config = dict(
    num_key_value_heads=6,
    intermediate_size=768,
    init='uniform',
    init_std_qkv=0.0156,
    init_std_up=0.0156,
    init_std_down=0.00349,
    schedule='cos',
)
Each number is 128 + 32 x the weight over its row's rms, rounded and kept within 0 to 255. Layers, rows and columns count from 0. Numbers have three digits each. The size before them is the row's rms in percent of the matrix's.

# gate: layer 7 MLP gate, 768x384, rms 0.137, rows 359-380, columns 96-191
# up: layer 7 MLP up, 768x384, rms 0.146, rows 359-379, columns 96-191
# down: layer 7 MLP down (transposed), 768x384, rms 0.0707, rows 359-379, columns 96-191
gate359 092:105085136137123137117106141058086132073129117105113118130161122152112096128110146146117154116126100146083148142130162152117172140113091127081090155202172076089124120108171107144122155112086194096132108131086106127153146131127077145119116143159098121091078123131099178131097164137142137132
up359 100:210180087175160098109122161169136089118126145109058148166087134109132134170073154146115133110123143140115082180105156130084140127174155130154137113117073103132117152113148113174155083051150112080134096122108140150136102133165149190125138083121101155181129101092100108072122108127103127088
down359 092:139130098134124144122191081107124161148112116146136106153125102159093088130135085198118150178144192155102140100179134120077103137159143110128199161122119090119134171136150098145066182214098208153112110109116169131132131141194144124171114137173135096119161122109164206162187078089082104124
gate360 091:137095141137129130160159151175097140084074121111161203142140148118128128087156131166173128143169155114110090186136131132071091159147110127143103165168133086084142080100123122095120125137112119176152100101144114147110120146078068105089101168125156119159148139125143155142120108117142154200
up360 093:158132161084140146147151159156092098120159112130148164121153160101115133134149132090109142081184098104143103138172085082140124193122124072102137168147102129100109058190161135061111135133091017160111156068123134204129126154116141112119087170159105133160159115173109107136115164108144160109
down360 095:136211125117044149112188147103151169129141102109143145091101150153170081109102067162108117149177136160106165126094127146156126090115147114081116159109154129088085118121097070080118129106140121126120135122078172167124164113101113161136165084139138136130156108110144144106109194087082143147
gate361 095:111127179143135130108127177144124136123149147141106119138147162126148125162097178171119106121177180146130141131121141137128170151108093152163152096161056107105071124109071112133163115084178102098166138120104144126139112096105157161133085107154185121089110086095141199158109128111141111137
up361 093:127146097136095099104113159155138136066163181067094081123117115134190127090095190097164204126127139070065107181165151092069111093181121152134197167115137208115076118152134122158124111116104141193185093181109160153101130114087104065175131138131136158106109146142063167119216088103092085109
down361 094:112107108131138161199134080164136116185103119152108146101122082102077185120123155135128171124086076159106096081150116101065116115101123163162144127118143156160104175140140205080111092165100151082122164080090155086106146056128169145126122125035127130099122185136179104122173115132156128153
gate362 097:103119114162199149068174135165116133103179088092112078182128112102128088106122100130244118103167071152148154126142151086140130088110093149140130113118108147152143122159094164091107106115135094075163132117127156102128130086132057134125124117147129107125116166160128121147071114128122139115
up362 096:118125115133189115132144183153113113163092126152128085135166109139133066112068063086148151122077091135140143078160075109093171147152045113092114181189081180088114148114069088130165125175135142099100117143147166179105119103160126057113104145099113108112136218124148117132104167163120153185
down362 098:119152126149116150203162144119151128097132113117128178133145132105210109124129158126125070161081101096129094165091119131124118054125162197139125163145118148127122096108216180117129158120195179136161134051195115122122130107144076117149119096085131233147145124161091082112137132178158095099
gate363 096:107086153166105137102119152075093156151055148129171121193099113127168150174125166123134141146114206128132126114154134118165080107156070131078105164087127120187123122118088136194109131158137115143098143144071087135105160177152198178152108191100134039105106125116145110144120103090177115081
up363 095:128172115122125105133180133124089133161145148134134144051119148156155125135150123145118138145099094158124171158129138157088118097108143176178186122159096090093171109128102167172156125144106085133145102137109126148169100099193114142112143140127174158137138093118141110143141051090142123145
down363 098:062128141154144123143126142119180127111106157129179102086104120099083094072134122079146107176098176137100184130160140145141091133114171127161104152189158141131177150148118147108122127108125134153118122167117152168144161160131131144132113121156091152118081160080148183185148129134103119110
gate364 101:093098109146131127171142135100175130140150151072153149098109098071133120133105151082138124134066116169141128096131186129141147107126117162114135180146133165094160087107127095130132162109150093086104108106076093155139134138119190130144092083182087073090124109084073103155125131146155116132
up364 100:115134192122126067169148101104188103065071142146109142102145117109087118178152129122115184139149130137102174167124124095178159140094146185132144087197166093094064069110118159196115089109178159170145108129117082168122149087157141150118149118144073126077143198181104122160113146113176079165
down364 101:095096107189154153191070072135142130108111105166137120135148164113162157126119123136155122127110087117166148085142118132109108097068086085159150179112133146110100131106181122114120102128129133117119079133077077142058102072120135129150178081160084143100104150107152074164089171144162132140
gate365 100:120086121110082142185138071167087156151090127129125133144159138117189082159204122099148178131074090142086063142058129155127162155124169116132103114152072222125160157126124082073081083047162155078105211140162129092172147133048147126143118154150078126108104111126120148132140101081157136175
up365 099:178120153115140148134120130139138093110086164169114121110124131117112129140118127172160143105060117118130127113046141075145145153115143118076108181184143140171136108161093160073143092144121112117120095134121149107150134113130104047090081082107160118156106124133164120189113158163146132187
down365 093:095120158124159121151135112092182173132170103036125121105129122138087110105132175130127113077151113138123163117150117107201108119109161149129115117160121093137139172166136117142147125097065082109089131165143127133106157056194112120119065089133154144127139136157090164167145124128071189142
gate366 098:154128103118114063137201126200144161158141181156177151081123092161197172072147096099136140134120087104137138168076103085139097077143127133176115178121139078134164108135100125130137121133176099153092132134126127119119115079094064101120134160154172155154180111106121185136105134152107132087
up366 100:136073049150154160061169099103083139125146160077121116107175107199127117113136136072120084114155109133142137111111108169086130100144025116112140129108144139083045140177140087067119152114173096134084106059125142092150119149065111140121098165109179139135092134176094137116116179161167149130
down366 098:106115134169134155091171102139099096104113140144133143085140167182117113155127105147089097121189111061104131153131120073148133087112063138137144094159133139137167154089140121113124154180118134168158148104121152148150108109098122152180128127082111155195122151170152197123177202097062107212
gate367 098:114160143189090111159102123100162066107093123142132104153158136146039055147140143101173152184131119166101166110080110101096163110154138160129067089157151127111117141103167090118172161149139077119083158103109103126085098117164192146167146063153076129201140106102106124122111121088111135167
up367 097:089091149075088138112116168136152185109147118092135149106137082122094029090147091054193091169107097193114138134117125127177199173123101090161141092133146091066151099132130172121073126120180146118127077104089115137083166100121115141121131086170103152112161136123141152107125148069100134041
down367 103:185103121169100129120115109175099114138091148130121127179132108109042083170177185086182147163136148070071110104168093156143158114142097142134187122153144218167146129073132136155139141101133075128162144064135149139063122173122069197176151133071167168203083109162123117129142113124149112171
gate368 096:182155136133108105148056129107157118118123066114118094123068099185135140099149130103117134151131070129098099126132121124126100179119102103115116110184145145129097162160123126148137181114147101151129146170136165093116121116149125127079129159080148174050117129133147145116078127129154180140
up368 099:118118096169135139140117147096113079093131072160121136076119129137103131101133134164148185153103097137138139132117128171146127076161098146103141121105110110155141103101154141178126113154173100081158148120110120107137166081155184121147161088137118097101115156168102139084144153146113180117
down368 101:115119063110142180134143158105140220137126132157120097148110073113083119068119106086134192184123136140107151210080137097168116108166116135096147132093137134155126169109174197107070101090097153181131179078111119157095153117166141163145105122096135177068157136140118158107100147164145139088
gate369 101:191127087135108135114108126190189129153134170126082141153128103084115086148150134098127182168140155137141164097180122105142147172091132175110193167142098146095096075105112149161108178131109112238124163093216098073188169135095123142138117160182191151089138084164174127121165103148143156124
up369 097:119127130147118088130144155107124176135109166070126076125074121117117111076126166218119103142174065110140152133136131073063134118084126149140143120121087165069142180172118144112148106096093132098181135060157134089149162128169187137164159081150100166140149100105167129154089154145110137159
down369 099:125117148162128083175151099144167110116150086159152130127097178158137185108135132167184109061109150143102105110106157120087055144146105127155106108148094112095084194133160153123095110133115117138129186124159135134085088076070110086124149127093098146084169176127140142149172187103131110078
gate370 107:156119168134105174157076132105125087151129188157123132074066138086085148140161169077122076146130173125137155137158103122120188076147183107140108141162116106094108098171168141122101145070131078107144070110116137153096121143152185117165151103123105073130192059162137075189145109077111115116
up370 110:123155171106148156148146076149166091155145099099153132144116145143098086121140128221101129125136102070120115135080078165100059109131152131129116167176094204168083104107116199106149140145092162127105140183102106086079130159101125134065166144126126127126075110153139144127094163056172156104
down370 103:153105124132124115140149112073173114146071115137127151115204103130058110100163086190048148107073144057096178168142104153083076121109110183184119090140157152135140177124117157144127157144134177156135137190120157089149094080100131100108173132127062119083118134116149131118190091121096177154
gate371 103:132218145096049129107160110107085110154112123096135077070129126159122111087173121164156113119137085185138121075162095128138108126128091099041130131117219148123054118086080087123177126126184112143122163083123149147147108091113114138146161088118158154095132171154133122171165155172143144111
up371 100:123156119107142141123123070150183116091092095180163152118177102068096090101140098053057123066154113101091185133136190110138093107151107182125134136095093111115108091117077096093128128089147190141100148115072144116162126125139091133127144013134097141087132148121121193115153124085133082156
down371 099:128157143120120133152166108080174190165127111130142139099159120138177167092124156074081099137173135136154168156207154205156114147092118143133125158072128161081155187130075134110150157102181150139166114145121103174118163109175098055135103164088130130112129117164129178126134149136168141160
gate372 099:161167104173144119132177168093100138117132132164158087139128110159109115145116141166102118143148085166116127091124143070109133041103109146099129147109118126104133060124166162144121150121081088073056151163171136101086131222142140145165108136155189153093132163096126161171164091177086094134
up372 099:110145127160151134120154113099129140106128151098179138110154085091143159160094109187139112133110145155180073088153153074110194110120176143129117064139133110102043106148176175093102108108119146095085106142092117159036098149153152187106135116142177087106148140158151135169147094100138147122
down372 098:102110226139157141109179127067135086169117133164136127119121128115074091172125187146101183195138107178116180133097101138116138138099161090123136192160107081112175108157080126123143169105153107129155134204094119080135072149147157198108128126088109120152111131133111142181145141123117147078
gate373 094:139143139071164124171060126143138119115124106074109188126107164116184110150127103174129161150161150116170128120137098097161093131147163086107124177154132076173116129176126177140134094094122122092116107158213076148102151134089112117064116170216117190134127112153114089091095113159146146165
up373 097:072164114146133131081117170155088150165150193112137105087143082073108136186179103130153094095180152100153143100142131130098119146123112133133139165144147140098147098100094113091153169100114096129161114149147195106107194115126095150144113173164152069133136143115101177112085099138104080092
down373 094:106174144108163120094145135085110173104109141096090143088095120098131106096091147153118149044135109106085113133142159143139144119078155125081149105181077122107002124093150086124114114101180092144203133170157128165128200130196147137161054109185124072121106141123151084103110090095100113115
gate374 101:111091146216113172167151080132172048147120159068124107136071145077085130142075125054172140181125135095151084118155136171114121113134155131093109139081183161136120082139157099092185163073156106094145132128125137116141110084119184145174100119106142166167103092085127150100139139116086111095
up374 095:120104117127150080150197072139165108101138144118159163100120147102138125150124139141116113129064140109181119165139103130097104123154127141112073067129104106144172182085180138135128156086098090094130109145081129071094147148088157135165142130110096171148156138142085146100122140194177157184
down374 098:097147063186172185137167121101147118120084119167153143102129113118126114079144131136162134095141093068143189110068156122157140159110128148110080100150176062112117126118146087118160094128135144128148105132141078098120149061149118104148109113124087174196153116162100118099129144112177180117
gate375 100:157130087116118098162108173082116195160100146105157089116163087183127182108170138159121198111088137135075085160112183132108084143130195121120098123083111196103135175154132131099072144157142183114092131047112128096105176153117142168160118155183068157129169142108116126036107167175137149078
up375 100:100109145141132176109092123113157085127113136244131136078113169135141095169109117120112099134193187115100152143129123181132134093180161127052135117115096133147123117157091206156129110210196208147157126099129073159116141106114149175117103129128116151109136067119121148151126144114113108092
down375 095:116103110165081124120140071094065126104091132074153112107105103133160097112123160139132173057164101088139106150156150162173119135131114114166158125111098137143144132104122126151122153121133096140133147114167147155128079091211167122119132088149118079140126087119081116091151102120136105124
gate376 103:124103112152162112110140133131140105160093178141160094125116189181111137072112135094091093107126131088109101097172151108122030099090115129130117146076116146166129155129107145173120168217147122093084128045080153115074131137180176179134069092097170112149163092106178161130085172166144213119
up376 097:088162153167118151120112137064154175137131121104151163104119134110162146109144132085154125099074054173110175096119069118177139152120099075074107108124145114129162146068158122120081155160150135064141159108135172119142127158123165153167103069137148122132117129140133105081125135142095091072
down376 099:125139056138080089105133150082144151206161157124161140136142099095120112160182134151144137152154116213089115097148113102199085168133143122097103162135153150140153144100142133167154167057100146121180155142105143153042145144124187130122135101152136101141121159132164158082099147103095153133
gate377 104:062082155103133124205142149099137145131081137195134140094109150108143077091136112154115097132091133134163112177167094119118114125174105175165112135087108124095163139123175105162110086133158138119153147088104135166155134206144165116112104179163075175117086164197155155140083085124134075149
up377 097:157102106085123147138122169114095147110129069122088159090105126133169087089145132144120155114081105067093157179153089153140107073161116136179142108130067129100149113089131188139134104153110145093128164119097165102141163146167128137121136098135145120056109100124153142108119220109102089106
down377 094:101107138078114111205135122099121133156156111125092191149131114018136120071135117081118101157109105117082121145141081153151159100116103190117131132159149080090144146162073124145100178179129164166066138119093142100123135138152158147119138131100036076107128150108123139132144173170127113071
gate378 096:082097134080126066150134138167133185166136114062152130164096091154104123120074106155165117167039160135131113140226171078120176150164141155084071144160128117170136130114122160151117115181173158079139149079115119166138065129157143173127141102115136162132118117091077125134127187169080092116
up378 100:095106138095106140157168151180158200162099105103193095105126114122152108087149121103113108100188167143079146148138121125102118173142135174096131180134038199161099088153150126118110123144116113119189102149132055130091214188075144078184135162129136118117121155101150126119111104100193124119
down378 100:139206104128116087135153103124120097125112173139182150103116143104197131099173127139172115173117152130139138114119094138113173162126127118151084131091101145180161136149126142099134173116176114096152123149116108164133122127129066172065187147175095106150127102081125115082101194120143126131
gate379 104:132098112119167101123125130103136126093156161145080125093110109162118099130047114106129085137142118052111153095124134172106160111132090083177127168122158115125146129110155085114150114095133105154110127188113094159168101118132092117061123135170139108122111129130102155183115077085102095079
up379 101:193088082144093089152089143097107137106136166108104151185134148131189152163074159197098158076136073184122098126152090078105116115157131082113175155120088176192105055121140145135180098160115151090178139138084103126138142052123134141143126109117169086043132085141186114168141178153173164097
down379 100:075139138145104091102098144119115164121122104176178098098165120094077130108136071161142100173172174163090143227130127079166148158156124090157134182123145138085042131095116130150141157111125167085142185089091125143143122116140156110084128068100139107201090112113147074146130140101129169143
gate380 098:141110109136116146101153139145154136189138159128134165046141138141087120142104145108131150146129119091101104098103101144140125067123085162167104121172148159160166170128110093103123130144161149076180105138134158158119135130139122180102156145143119092162093171137130130127113091059176109193